Weights of a small transformer language model.
Size: width 64, MLP 320 GeGLU, vocabulary 4096, 0.964M parameters.
Each number is 50 + 10 x the weight over its row's rms, rounded and kept within 0 to 99. Layers, rows and columns count from 0. The size before them is the row's rms in percent of the matrix's.

# v: layer 6 attention value, 64x64, rms 0.0921, rows 43-63, columns 0-63
# o: layer 6 attention output (transposed), 64x64, rms 0.564, rows 43-63, columns 0-63
# gate: layer 6 MLP gate, 320x64, rms 0.282, rows 0-20, columns 0-63
# up: layer 6 MLP up, 320x64, rms 0.315, rows 0-20, columns 0-63
# down: layer 6 MLP down (transposed), 320x64, rms 0.131, rows 0-20, columns 0-63
v43 104:48 53 38 50 63 54 65 74 60 60 46 49 40 38 65 47 58 59 55 53 60 61 53 53 74 55 51 53 62 69 48 34 47 53 54 49 47 53 61 48 40 40 66 67 68 42 41 73 53 62 54 62 49 52 47 55 43 55 61 53 35 59 58 42
o43 108:60 57 52 54 35 34 35 58 69 43 42 56 66 48 52 55 67 69 60 40 40 42 35 58 61 56 44 36 57 42 71 49 61 54 43 41 59 60 46 45 55 52 61 47 62 31 48 44 47 34 44 47 36 44 46 48 61 41 46 59 58 56 59 62
v44 099:31 47 46 58 50 59 35 51 45 40 67 51 61 59 52 55 65 37 39 67 60 52 52 52 65 40 32 56 47 45 58 59 52 35 28 51 54 48 27 43 49 50 52 42 60 59 45 53 34 43 62 42 42 55 53 38 70 38 46 49 55 43 36 39
o44 103:30 60 54 52 49 49 61 51 50 55 63 43 46 47 52 45 63 54 42 45 44 52 38 65 46 49 59 58 33 44 53 39 34 38 40 39 48 56 56 61 54 47 46 42 55 67 51 49 46 68 41 28 81 51 30 42 36 46 55 38 59 43 51 54
v45 098:41 62 51 59 63 45 62 58 59 59 48 42 66 49 58 68 40 60 76 44 67 66 60 64 53 49 59 63 46 42 53 60 41 54 68 44 55 49 46 54 38 49 58 48 64 56 63 54 33 28 57 50 59 45 39 44 57 64 47 51 54 60 51 42
o45 089:49 47 55 39 50 58 76 58 59 65 51 49 55 49 71 42 62 54 45 39 39 43 42 50 59 53 46 45 45 68 48 60 54 57 44 61 45 60 37 55 41 54 39 45 66 45 65 22 40 57 38 34 47 61 62 52 38 45 48 61 60 39 50 55
v46 106:70 41 41 45 47 42 48 47 36 31 52 63 38 49 55 46 49 52 28 57 38 64 57 65 60 44 43 35 35 58 36 49 51 58 47 69 48 36 49 49 36 56 60 62 55 55 51 37 38 43 51 52 38 47 36 51 63 56 46 48 46 25 53 57
o46 111:41 51 31 45 51 45 49 48 54 59 55 63 57 54 60 72 35 36 51 52 42 60 34 49 40 33 68 65 53 45 52 54 29 41 48 47 40 39 55 40 52 52 55 68 48 46 37 56 51 55 43 53 60 58 49 38 79 43 45 62 59 46 59 56
v47 097:47 70 48 40 40 54 59 56 62 48 32 69 47 61 65 64 41 31 35 45 59 50 48 48 49 56 41 40 44 42 38 44 35 48 57 59 47 43 33 46 54 54 68 53 47 31 62 57 48 45 55 28 46 43 50 41 45 61 37 42 64 59 46 51
o47 093:50 63 47 52 54 46 68 68 38 47 44 33 53 51 49 47 52 47 39 50 43 60 63 40 63 39 37 32 38 33 45 42 43 40 46 48 51 43 43 33 34 64 41 35 54 59 46 47 40 37 63 42 29 57 68 50 59 53 38 52 48 37 56 47
v48 116:39 39 41 31 64 32 49 56 51 31 37 49 44 60 47 38 44 50 30 32 73 27 44 52 51 55 56 38 61 49 34 46 54 43 38 49 45 52 53 46 55 69 52 63 55 43 44 44 46 44 53 56 55 52 40 53 60 56 65 49 62 41 57 54
o48 114:53 38 40 49 37 45 56 66 46 43 46 54 38 49 57 75 48 40 62 47 68 52 26 42 44 57 37 52 41 15 65 44 71 44 50 44 33 55 56 45 51 44 53 49 49 57 53 44 49 50 37 50 45 41 45 42 51 52 38 45 44 57 56 48
v49 083:34 51 36 47 58 47 59 62 52 47 48 51 35 42 47 59 50 56 40 56 42 50 62 48 54 53 78 61 48 45 57 75 40 53 49 52 41 62 52 56 28 53 34 56 37 51 51 64 57 59 28 58 48 67 61 53 53 50 56 43 35 51 56 65
o49 078:48 38 50 45 41 52 43 39 42 21 64 58 58 62 45 51 41 47 67 44 63 48 46 61 49 52 55 48 51 69 44 53 51 41 56 58 53 37 43 66 55 66 66 39 51 57 40 35 46 57 30 49 36 53 49 60 52 76 43 52 56 47 60 53
v50 100:68 50 46 74 69 58 58 41 49 51 50 62 44 51 53 53 35 63 44 53 52 42 49 39 49 34 52 54 46 41 42 49 41 77 52 48 73 45 58 65 42 60 53 51 45 49 65 59 38 60 56 37 39 57 63 49 42 44 66 43 43 59 48 61
o50 103:68 48 69 49 48 47 35 40 45 31 35 39 60 62 50 51 61 48 42 40 44 51 60 47 60 44 68 71 43 59 57 51 47 50 49 46 35 45 57 52 31 44 48 34 38 43 51 28 46 55 69 49 49 67 49 55 49 56 34 60 43 50 58 49
v51 097:46 57 42 49 43 53 67 69 65 51 61 49 51 44 43 18 53 50 58 32 54 60 48 43 52 75 29 46 43 52 56 56 51 48 42 32 57 53 56 46 57 53 46 38 60 52 73 47 53 46 54 47 45 40 53 46 56 59 54 53 51 59 73 56
o51 092:36 41 31 44 44 48 55 54 47 38 39 39 43 38 61 61 70 47 52 47 67 56 63 54 45 47 52 39 54 61 46 50 53 59 54 38 48 55 32 55 63 36 32 36 64 36 57 59 42 43 53 69 44 63 48 44 40 65 50 58 62 57 33 53
v52 112:35 55 47 62 52 40 37 55 46 50 51 51 61 33 53 51 54 45 50 53 51 39 41 64 54 59 57 29 36 78 51 37 51 46 57 53 70 26 54 32 50 48 54 41 64 66 53 55 37 42 46 56 53 56 43 67 42 62 54 53 55 63 46 55
o52 103:55 58 55 61 35 48 54 53 75 62 37 47 48 31 55 56 50 48 35 64 47 57 41 59 57 67 44 53 56 35 55 49 47 52 32 55 52 69 33 59 30 62 51 39 47 41 42 54 55 51 34 49 65 47 48 54 64 35 36 56 54 54 59 48
v53 095:36 46 50 71 43 41 58 61 47 54 45 37 51 46 47 54 57 37 41 49 29 52 38 46 52 50 47 61 37 57 59 55 50 80 51 33 53 70 55 49 60 62 58 70 61 40 65 49 64 50 53 54 61 49 54 60 42 52 57 57 42 49 32 48
o53 088:51 48 54 54 45 61 47 37 48 41 46 32 56 55 41 59 52 66 51 58 62 60 44 57 71 33 59 44 56 42 39 71 53 56 69 39 58 58 42 43 49 62 60 53 55 39 52 49 68 54 53 37 42 46 43 29 29 47 57 56 56 64 55 40
v54 097:42 42 49 52 28 41 50 45 42 40 54 37 41 66 40 39 48 55 37 53 53 63 54 47 56 54 51 46 59 53 49 62 36 46 58 73 48 43 54 39 63 27 54 48 56 46 59 56 49 53 48 43 40 34 26 31 51 45 59 52 43 46 52 76
o54 094:50 51 41 56 40 30 55 52 39 44 55 74 62 61 52 80 46 47 54 53 52 65 40 34 56 51 48 53 57 49 48 57 43 59 44 38 52 42 53 42 62 67 50 29 49 53 62 51 53 52 47 65 64 52 50 52 58 57 72 53 44 55 36 33
v55 104:50 45 60 50 55 57 66 36 38 60 52 32 65 51 37 37 51 35 47 37 34 59 31 55 38 53 41 46 47 72 55 67 34 36 62 54 60 51 56 51 37 52 64 61 52 50 44 49 33 63 36 47 36 56 53 43 58 42 51 50 48 50 48 45
o55 090:60 44 52 51 61 40 39 51 41 51 50 48 33 74 46 46 60 37 38 73 42 60 59 56 70 41 56 58 63 52 53 57 52 64 49 44 60 60 59 52 80 65 52 47 39 52 52 43 54 35 46 42 53 62 45 53 54 41 49 43 40 39 43 62
v56 110:35 46 54 46 43 51 51 61 39 43 68 34 34 42 48 68 59 53 59 47 56 26 54 38 47 42 57 63 54 54 32 35 48 54 43 59 62 54 41 56 40 36 49 54 47 66 65 51 55 73 44 38 49 51 45 49 44 40 62 60 66 59 53 43
o56 102:37 49 56 47 48 35 42 42 59 38 48 54 45 65 42 38 51 44 62 53 30 33 35 54 32 64 63 51 45 43 34 53 49 43 35 41 50 59 36 28 50 45 55 37 71 48 47 49 41 63 64 53 60 56 44 48 49 51 54 56 43 66 56 37
v57 102:41 44 44 47 56 50 51 54 32 50 50 57 71 48 48 53 60 43 37 53 56 46 39 43 39 62 49 41 38 60 25 41 57 47 63 35 26 55 47 61 49 70 30 37 52 65 48 53 66 45 47 36 51 49 48 45 63 51 54 51 61 59 35 42
o57 094:53 51 43 38 42 53 63 64 48 64 64 35 33 39 46 50 58 45 47 44 39 59 36 46 40 62 58 57 39 50 17 49 45 56 53 40 49 59 51 66 55 54 58 62 37 57 54 57 67 48 56 53 48 65 52 56 54 38 31 40 65 59 49 57
v58 098:41 50 60 39 38 55 37 43 38 47 56 58 55 41 44 44 56 43 24 42 43 40 42 44 44 54 58 55 59 62 57 68 36 49 43 48 35 53 52 38 20 49 59 52 52 43 33 57 47 50 62 63 55 55 42 52 53 60 39 27 49 58 54 36
o58 113:62 37 63 64 59 49 48 48 47 45 64 29 52 53 52 41 37 54 53 56 62 45 55 50 63 47 34 34 40 39 49 56 67 37 45 51 39 37 45 68 67 60 66 62 38 64 52 56 51 36 31 44 46 50 43 42 55 40 45 61 42 58 46 51
v59 081:55 37 47 56 23 50 51 51 30 30 42 50 48 42 77 57 45 46 57 57 36 53 54 65 60 49 48 44 61 73 34 46 50 60 61 48 46 68 35 51 42 48 54 44 59 57 53 45 43 47 41 55 55 47 61 58 51 47 57 41 35 62 42 41
o59 077:50 53 61 68 64 45 45 69 77 55 54 64 52 50 51 46 47 56 59 50 45 42 21 48 38 39 66 47 52 50 47 48 32 41 61 46 44 49 46 52 52 66 54 44 47 35 27 44 69 53 45 56 51 38 44 55 41 45 40 57 59 46 56 53
v60 099:56 55 54 51 58 68 46 62 65 44 40 39 58 54 40 36 30 66 61 35 69 44 45 70 60 48 49 59 31 53 62 47 55 41 48 46 55 38 36 35 60 44 56 37 50 41 50 31 49 52 48 39 49 41 58 45 54 54 45 40 63 45 46 36
o60 092:43 64 48 66 45 52 74 46 61 52 33 48 34 46 64 59 56 45 40 60 59 39 43 42 61 51 58 54 52 69 46 59 57 50 57 53 35 52 40 45 59 49 24 64 55 49 40 49 35 54 44 46 55 44 56 55 41 68 34 36 53 49 38 55
v61 091:41 61 57 25 46 44 50 46 43 58 36 47 54 47 54 53 50 58 47 65 43 69 46 59 45 36 52 39 61 51 49 60 51 59 45 51 47 28 46 57 61 59 37 63 50 61 47 36 76 49 62 36 55 46 54 55 60 70 49 56 55 42 65 66
o61 085:37 43 42 60 49 49 51 51 45 63 41 56 47 27 48 54 33 49 43 44 37 43 72 38 54 64 68 43 56 43 51 51 37 51 71 48 42 52 61 36 49 48 57 55 38 46 66 53 56 41 23 50 56 58 59 52 59 46 34 48 43 58 40 39
v62 109:41 48 37 50 46 56 34 65 32 47 52 51 48 57 48 58 34 57 46 53 54 40 40 32 56 68 38 59 73 50 44 55 49 37 72 48 43 47 66 53 44 57 39 45 46 59 40 53 38 51 46 65 39 28 49 62 40 52 39 49 63 53 55 52
o62 101:48 52 48 46 65 47 56 50 47 35 53 54 57 46 46 38 43 40 40 32 59 56 17 37 42 56 32 44 49 49 66 29 54 40 36 54 44 69 44 54 58 59 43 60 40 43 45 50 56 54 42 55 48 62 45 54 47 49 54 32 44 67 38 57
v63 112:68 35 66 61 44 67 58 54 40 64 40 46 48 44 41 39 45 56 55 51 58 58 76 58 48 72 43 44 61 55 56 40 53 43 52 41 54 45 38 48 60 42 34 53 54 62 44 44 49 52 53 34 76 49 56 45 57 61 45 44 41 38 51 42
o63 112:55 65 50 50 41 54 47 55 64 63 42 54 61 32 61 46 35 45 44 60 43 69 47 54 46 57 44 40 36 40 56 51 50 47 53 46 46 39 60 53 73 53 54 48 59 36 64 60 53 56 68 41 52 57 50 47 59 68 42 36 63 35 36 71
gate0 101:50 44 37 61 61 41 45 46 42 48 40 32 64 43 62 60 40 48 67 57 49 59 50 61 60 60 47 53 46 46 33 45 51 46 61 55 78 42 44 69 66 31 24 42 51 56 44 57 51 45 35 50 53 51 35 54 52 47 56 50 52 52 49 65
up0 097:50 68 30 56 36 39 55 56 31 50 48 47 41 41 42 43 38 55 47 46 39 50 75 49 57 51 57 45 37 55 50 32 46 66 49 40 39 68 48 47 50 45 49 53 44 39 63 42 32 47 71 52 67 36 51 60 46 52 54 54 59 52 33 50
down0 100:54 64 31 46 64 67 52 47 66 47 60 47 47 46 41 50 71 52 70 55 53 56 39 50 36 44 55 42 59 36 56 66 54 34 43 35 63 46 62 44 47 49 42 61 76 49 41 60 58 43 34 43 46 47 56 50 54 53 63 43 53 36 52 56
gate1 089:25 52 52 35 42 59 46 47 45 47 51 47 34 47 62 47 45 58 55 75 41 45 55 44 62 54 49 47 30 62 32 36 46 41 28 39 65 50 56 55 51 67 48 49 52 39 61 44 42 61 45 52 47 49 34 36 58 55 57 37 38 49 51 54
up1 099:37 60 46 65 45 56 46 62 44 58 63 29 54 48 58 50 52 26 56 53 46 55 45 34 28 49 39 50 37 46 47 37 37 42 55 55 57 56 47 59 47 59 36 37 48 47 54 70 40 71 44 35 57 57 54 44 62 66 51 36 55 49 48 49
down1 101:71 43 59 51 46 43 41 38 50 38 36 66 45 58 47 56 50 63 49 50 60 48 65 64 61 55 53 56 69 73 53 66 63 49 54 49 38 52 61 55 52 42 65 58 50 39 44 43 56 31 58 51 40 41 38 57 42 42 55 73 43 51 60 56
gate2 103:43 46 64 51 51 52 34 46 51 36 58 51 38 41 44 44 67 48 48 42 42 36 58 45 60 54 44 48 38 51 62 53 44 34 48 66 54 36 66 41 57 47 33 21 57 45 37 57 78 53 49 43 36 49 50 41 45 57 59 56 63 45 60 55
up2 095:56 50 46 34 69 40 70 47 47 46 57 39 50 41 28 55 57 37 50 60 59 51 54 42 51 50 45 44 46 57 50 42 36 26 66 49 49 63 63 46 33 55 55 49 48 45 52 37 62 52 67 45 38 52 57 38 43 75 52 64 40 59 49 43
down2 090:44 50 69 63 45 48 47 35 51 47 63 62 35 41 49 56 51 64 44 53 57 46 48 67 57 44 41 46 27 55 62 55 80 52 53 54 45 47 55 40 50 43 32 40 38 50 42 56 61 47 41 40 52 42 47 50 52 41 56 23 67 42 54 57
gate3 110:52 54 51 49 44 36 46 44 29 59 43 29 50 49 46 57 37 35 56 55 37 64 46 39 47 58 50 47 73 38 33 41 47 37 57 51 38 45 60 60 50 42 57 35 53 46 47 34 70 63 56 56 58 56 63 61 52 41 71 44 61 51 50 53
up3 106:45 45 40 47 24 52 56 59 43 54 50 50 46 34 53 52 53 50 53 55 62 35 55 31 35 44 60 51 32 52 35 44 33 38 46 53 65 42 46 49 45 67 51 65 34 55 62 40 55 57 46 50 58 38 54 66 40 65 66 38 37 53 53 63
down3 103:45 40 51 43 50 35 50 54 62 59 30 69 39 58 52 62 47 45 61 48 56 43 64 46 41 40 47 43 62 79 54 54 39 51 59 52 61 46 49 40 62 61 54 64 46 56 49 54 65 49 27 54 27 52 62 53 63 47 53 50 45 55 36 58
gate4 097:49 36 44 60 48 45 49 45 43 38 55 38 54 60 43 43 54 58 41 43 37 37 28 46 44 41 39 55 42 50 55 51 42 56 45 42 40 55 54 53 63 21 50 50 50 60 35 28 57 57 50 54 45 50 77 62 54 41 57 43 43 49 47 26
up4 098:52 29 44 36 46 31 39 43 50 56 62 59 54 52 44 46 67 59 44 47 32 52 44 50 46 62 43 47 35 60 73 45 21 63 54 51 40 37 53 53 57 43 46 44 51 41 41 39 59 51 53 60 52 40 56 51 56 60 60 54 39 36 68 47
down4 100:48 67 57 56 49 48 37 49 42 63 40 65 57 72 47 39 39 44 45 49 51 65 75 61 71 55 47 41 35 57 54 72 69 45 43 47 56 42 35 70 48 49 50 47 52 52 47 48 48 48 61 47 43 49 49 51 39 42 31 44 56 42 47 57
gate5 102:54 46 21 50 44 87 56 49 71 44 57 60 47 47 59 56 46 48 42 47 46 43 54 56 32 65 52 42 58 43 53 40 48 49 42 68 53 59 40 51 57 66 45 57 37 53 43 49 33 59 56 46 58 39 53 43 55 58 42 53 43 58 41 42
up5 104:57 40 65 61 59 58 43 51 33 44 40 59 56 53 49 34 45 46 58 42 34 35 54 67 44 55 54 54 52 62 38 59 56 52 57 42 55 60 59 37 45 43 32 50 35 61 50 55 35 65 50 43 50 64 34 43 41 72 60 69 47 51 44 59
down5 100:33 48 40 58 52 47 47 65 66 54 42 50 46 40 56 38 42 44 41 45 54 54 50 47 45 39 56 56 51 45 48 52 47 52 58 48 44 43 36 81 73 31 72 51 41 63 65 61 48 41 48 34 60 63 51 62 58 45 49 58 32 45 49 59
gate6 100:57 45 50 51 53 32 54 58 39 27 43 42 57 43 67 52 42 58 58 57 45 65 43 58 70 58 48 46 48 38 79 46 55 59 50 51 54 48 60 42 57 40 45 66 45 64 35 47 42 34 51 38 48 55 42 73 45 47 50 55 63 56 62 46
up6 100:69 52 68 29 54 54 50 42 53 56 39 68 43 42 54 46 54 35 58 59 34 47 50 68 59 58 43 64 43 48 42 46 41 39 45 42 45 40 53 50 53 71 63 41 48 47 43 43 48 29 38 52 67 48 56 47 42 60 44 72 49 54 51 37
down6 101:44 58 50 49 63 38 55 61 53 50 67 43 50 54 45 56 52 53 59 60 56 45 51 32 42 49 61 48 49 38 62 58 44 42 48 34 48 65 57 51 46 47 55 81 75 56 63 52 60 56 57 48 35 42 54 54 60 76 41 52 46 62 53 36
gate7 098:63 48 57 39 47 40 39 63 48 48 69 45 36 37 61 48 59 32 40 40 40 38 49 58 48 43 48 38 56 69 50 48 52 54 33 46 54 40 68 58 45 49 55 48 69 40 61 67 56 44 68 48 42 43 60 49 39 54 42 69 39 36 50 43
up7 093:62 37 59 47 51 48 61 47 53 39 62 61 40 42 51 55 44 42 36 47 63 30 59 73 38 50 32 36 55 61 52 47 66 41 43 37 50 50 53 58 38 37 53 62 55 37 68 39 48 37 46 37 44 40 47 42 52 55 53 54 32 52 63 39
down7 099:43 58 45 47 55 47 44 56 34 53 56 31 49 57 59 60 64 59 50 68 35 55 50 43 60 63 51 56 49 63 40 53 36 57 44 54 34 49 44 61 60 42 48 46 43 52 39 53 36 37 58 79 58 55 65 60 54 58 40 48 70 53 47 72
gate8 098:40 80 62 51 45 38 54 55 55 44 47 49 58 28 47 50 37 35 56 48 43 53 65 60 56 47 16 53 54 50 44 46 45 60 51 52 50 49 34 60 30 44 44 48 50 42 53 54 55 66 50 48 45 47 38 55 38 52 33 46 59 33 53 50
up8 093:57 46 57 39 42 60 39 54 45 61 54 55 30 42 51 37 64 57 52 43 60 55 56 59 53 47 69 62 51 29 68 48 54 45 48 56 56 38 39 50 70 48 54 53 63 35 45 43 68 30 41 53 46 46 68 38 44 71 49 51 58 58 53 40
down8 093:57 61 48 50 57 37 49 53 46 51 44 47 49 30 46 39 61 47 54 62 62 73 36 55 54 52 53 66 48 41 41 28 45 52 56 43 53 67 64 38 42 49 53 60 43 59 53 41 53 42 64 50 50 57 58 46 81 41 62 57 46 48 70 47
gate9 098:57 41 46 47 41 42 61 68 38 59 76 47 59 42 67 42 53 36 57 59 31 58 53 46 43 42 59 55 44 41 51 63 53 55 59 51 53 39 62 51 62 55 67 51 54 43 34 44 52 46 44 42 83 56 44 59 61 48 51 51 49 44 61 43
up9 100:70 65 74 38 41 53 50 67 57 54 48 40 63 30 58 44 72 56 45 43 50 58 54 47 49 54 57 56 42 48 56 53 51 48 44 48 38 55 42 45 64 44 46 62 57 61 46 62 68 43 42 49 53 66 58 38 38 53 66 54 50 42 67 35
down9 100:66 55 52 39 62 51 31 50 64 46 51 50 59 46 52 43 63 61 40 48 35 56 59 41 45 51 44 50 64 66 59 28 43 33 56 28 65 43 42 43 37 41 58 41 39 44 66 63 42 44 67 42 47 46 46 66 47 52 59 49 45 57 40 57
gate10 101:50 66 65 50 57 54 41 49 56 50 45 51 50 46 69 59 42 22 35 49 48 39 45 31 43 44 45 48 54 45 41 71 59 58 61 49 41 41 37 48 59 44 57 61 59 58 46 57 45 47 75 49 57 61 49 59 56 46 54 50 55 22 55 62
up10 095:51 51 33 39 58 56 53 39 63 64 42 49 42 66 53 46 45 54 63 56 52 67 63 48 45 55 68 47 58 43 49 51 43 34 51 55 34 34 54 54 61 48 47 33 40 42 48 51 46 33 32 32 26 54 41 43 50 30 57 48 46 59 48 61
down10 103:54 39 34 62 64 53 61 56 43 53 57 47 55 48 51 46 49 56 54 41 43 41 54 60 58 72 69 50 34 61 59 46 29 60 50 59 55 64 67 58 45 44 40 51 44 27 45 73 38 55 37 49 50 44 42 40 51 62 49 50 54 64 54 34
gate11 104:54 30 34 51 53 38 63 38 56 59 50 34 38 53 47 61 41 64 51 40 56 37 55 54 64 61 64 60 56 54 61 66 51 40 33 45 46 56 54 40 49 57 35 65 53 39 58 50 53 52 53 27 47 74 44 55 51 33 45 54 44 50 41 49
up11 103:46 51 44 33 51 48 49 55 47 53 46 46 50 41 36 27 27 59 57 46 55 56 41 48 54 68 62 41 37 65 46 59 41 43 47 35 44 50 47 32 36 53 73 55 43 57 45 51 36 36 53 39 46 69 58 58 60 50 66 62 51 49 62 50
down11 095:56 54 40 60 54 47 48 26 61 59 48 69 44 60 45 55 57 51 36 43 59 48 34 50 41 50 47 59 60 64 64 52 65 41 60 58 47 63 35 48 48 49 46 30 47 60 44 67 62 64 61 62 65 50 52 34 53 65 38 56 38 50 48 59
gate12 097:36 44 55 58 40 47 47 59 32 57 63 50 48 47 37 42 39 54 62 61 55 46 38 53 63 55 62 55 64 36 79 48 59 38 36 54 48 57 48 46 71 46 45 68 34 46 50 38 52 56 63 68 50 56 43 56 41 38 54 61 51 41 49 38
up12 092:41 52 54 55 51 54 53 59 58 60 57 49 53 60 53 58 75 58 59 60 54 50 53 32 57 50 48 71 36 35 55 43 47 66 64 43 50 43 39 33 38 54 57 49 59 57 41 58 64 57 61 43 60 51 67 54 37 41 54 29 50 29 60 47
down12 095:68 49 36 54 49 45 54 70 42 59 52 45 61 54 45 61 51 45 49 35 74 41 31 35 54 52 40 59 49 46 30 40 61 42 48 47 31 51 54 40 62 44 66 44 43 53 51 79 39 53 47 49 47 46 48 44 47 37 50 37 54 50 52 64
gate13 098:31 37 46 49 56 48 52 59 43 58 45 39 55 41 63 39 56 37 51 41 50 56 53 59 49 46 45 40 61 47 54 28 47 53 44 32 47 50 59 61 55 46 53 70 53 73 50 55 62 50 56 60 53 49 36 44 70 66 51 64 45 35 74 54
up13 102:54 74 42 58 36 55 43 37 43 39 56 56 40 67 45 44 44 73 48 38 61 40 45 48 53 60 51 56 44 37 56 59 48 56 55 70 37 49 52 47 51 53 54 32 43 44 32 48 48 58 41 60 54 76 62 56 53 42 51 35 49 42 64 48
down13 095:53 40 39 42 50 45 53 47 36 50 52 52 44 60 35 47 55 60 42 59 49 47 38 53 39 46 46 40 57 32 23 49 49 52 45 34 34 35 56 37 50 39 37 54 55 43 44 32 57 60 46 53 57 50 76 29 56 39 49 38 40 45 61 58
gate14 100:57 40 44 49 43 58 51 73 65 56 36 57 62 40 47 41 41 43 54 65 50 49 38 47 45 36 45 58 66 37 72 56 36 43 30 47 54 39 57 55 43 33 54 60 36 41 44 48 54 56 60 42 44 36 39 42 49 41 32 38 41 54 46 43
up14 093:47 57 38 60 56 49 54 47 54 45 61 39 70 38 60 61 66 52 56 53 51 44 57 33 49 39 51 35 54 60 47 34 52 45 59 43 43 68 47 59 46 51 54 43 33 60 65 48 31 51 70 67 60 33 55 52 57 56 53 47 42 54 71 38
down14 092:47 54 46 53 60 40 48 41 34 47 41 46 39 52 77 38 57 50 38 30 45 44 51 35 43 41 67 37 53 41 51 35 65 32 43 41 43 42 59 48 48 55 46 51 49 61 55 51 51 71 65 75 51 54 44 46 35 60 51 52 39 47 50 50
gate15 088:64 45 42 54 49 57 44 52 39 38 40 44 65 53 57 49 61 47 52 38 72 39 45 45 61 29 58 51 39 41 49 60 36 38 53 44 60 57 44 57 64 64 55 47 50 37 54 44 61 51 57 68 74 48 42 41 42 66 63 48 41 63 54 65
up15 106:47 63 49 59 46 81 70 53 59 38 58 37 53 60 50 65 53 59 52 45 55 42 51 47 59 50 56 43 49 53 56 68 43 45 43 30 54 51 48 50 55 62 49 56 62 46 47 45 54 51 46 60 50 25 26 37 37 65 62 63 45 54 51 55
down15 105:41 39 59 31 61 28 36 49 54 47 46 57 38 33 52 40 42 63 46 61 39 60 54 59 42 58 28 57 49 29 50 24 50 52 56 59 46 45 49 36 47 50 35 48 50 60 38 50 36 34 53 36 48 59 53 58 60 42 43 52 47 44 49 45
gate16 099:46 46 48 41 64 69 54 24 36 42 54 37 40 41 62 48 47 41 41 50 42 72 41 52 46 55 60 47 52 43 53 54 45 37 55 59 35 64 53 36 54 37 45 34 40 32 43 53 52 61 59 60 48 50 59 52 63 48 64 46 58 62 51 68
up16 097:45 45 46 41 41 42 40 66 47 49 53 39 52 54 31 48 52 51 50 40 53 45 48 44 44 58 33 59 44 60 49 41 41 56 45 38 61 48 36 64 39 34 47 57 57 54 61 61 35 56 41 26 55 44 42 39 60 57 41 74 46 41 24 42
down16 106:51 54 33 34 45 18 62 46 53 42 58 50 42 52 39 53 40 52 66 45 43 63 55 49 58 47 42 50 49 22 26 42 54 47 43 54 61 43 54 57 61 43 45 53 48 39 46 44 41 56 48 44 31 46 47 40 34 44 42 48 39 41 59 44
gate17 096:43 27 67 53 52 57 51 60 46 43 45 61 41 60 68 58 46 47 64 36 60 58 38 58 42 52 34 48 40 30 51 70 52 50 62 50 30 42 32 45 57 61 70 52 46 38 39 40 52 58 59 49 37 51 48 49 39 60 45 47 54 49 49 38
up17 096:46 63 54 63 44 42 38 37 47 50 23 27 53 45 52 53 52 65 39 46 58 63 52 55 42 53 55 64 62 41 62 48 46 55 39 51 58 49 55 56 47 40 49 49 42 51 37 67 31 62 41 78 45 52 59 42 53 38 49 54 39 55 38 42
down17 092:76 65 39 44 46 46 45 50 44 34 51 26 51 42 45 54 55 55 60 74 50 36 57 49 65 47 63 35 47 36 46 39 60 51 48 42 51 51 51 41 37 47 39 66 60 49 40 61 55 48 54 35 52 59 48 27 50 38 51 57 56 41 51 54
gate18 101:66 44 26 46 35 54 59 37 63 47 55 52 56 57 46 68 46 31 41 40 48 45 54 48 26 45 55 31 56 44 53 45 49 58 55 58 57 60 48 58 45 66 48 61 60 59 64 42 62 42 57 37 54 32 53 58 54 65 47 49 59 33 54 55
up18 091:45 59 43 56 47 43 56 67 54 50 54 44 49 54 57 63 55 52 43 45 50 48 51 47 39 44 50 50 56 37 72 44 64 45 64 60 33 35 53 26 23 50 55 50 49 79 63 52 44 35 40 57 61 40 40 59 57 43 56 54 40 53 57 55
down18 093:53 78 39 50 31 64 45 42 66 47 48 57 48 55 38 36 51 48 58 52 49 36 55 43 30 53 49 40 45 36 47 55 53 54 42 61 37 58 62 43 63 65 54 48 35 51 55 71 54 35 56 56 37 54 47 32 46 63 54 42 61 40 48 50
gate19 105:56 33 56 56 66 64 42 44 51 54 68 35 46 50 55 54 48 49 48 55 37 56 27 68 59 46 53 48 47 22 56 49 55 33 58 29 65 63 52 51 35 56 51 56 50 46 57 66 57 53 65 57 52 65 52 55 47 43 40 47 58 53 45 41
up19 105:43 46 52 39 44 49 60 63 58 39 37 65 59 67 44 50 36 46 48 39 52 57 49 43 48 50 48 64 32 30 40 62 42 61 61 53 36 48 48 64 42 74 55 30 50 56 53 56 65 40 49 45 50 54 58 33 48 46 38 64 51 55 67 54
down19 102:44 44 52 60 42 50 56 49 56 58 56 36 55 60 39 43 57 67 47 65 50 60 48 50 41 29 51 48 49 42 52 32 60 48 56 45 66 32 68 37 35 68 32 63 57 55 33 63 46 58 50 56 53 55 46 53 33 45 50 49 35 46 61 34
gate20 095:47 53 34 68 39 48 65 61 36 45 60 45 51 57 46 59 57 58 57 59 35 54 47 53 41 64 45 57 71 52 41 42 61 68 34 48 40 34 53 59 37 51 51 36 62 50 27 51 56 56 52 42 52 31 59 53 62 36 52 54 39 49 47 61
up20 102:43 52 64 54 43 46 57 58 67 61 51 56 47 57 41 35 35 38 41 41 56 52 73 48 55 28 33 54 52 30 68 44 59 52 48 36 56 47 41 35 65 48 44 45 47 40 37 59 61 47 37 49 60 54 45 58 38 57 32 53 46 57 46 40
down20 103:46 57 38 72 48 64 59 54 38 40 52 72 53 61 56 65 36 60 70 54 66 64 59 65 36 41 51 64 54 43 49 50 57 50 50 50 48 51 48 67 62 60 46 41 43 47 40 47 49 50 49 53 60 61 49 68 49 45 50 71 37 43 42 62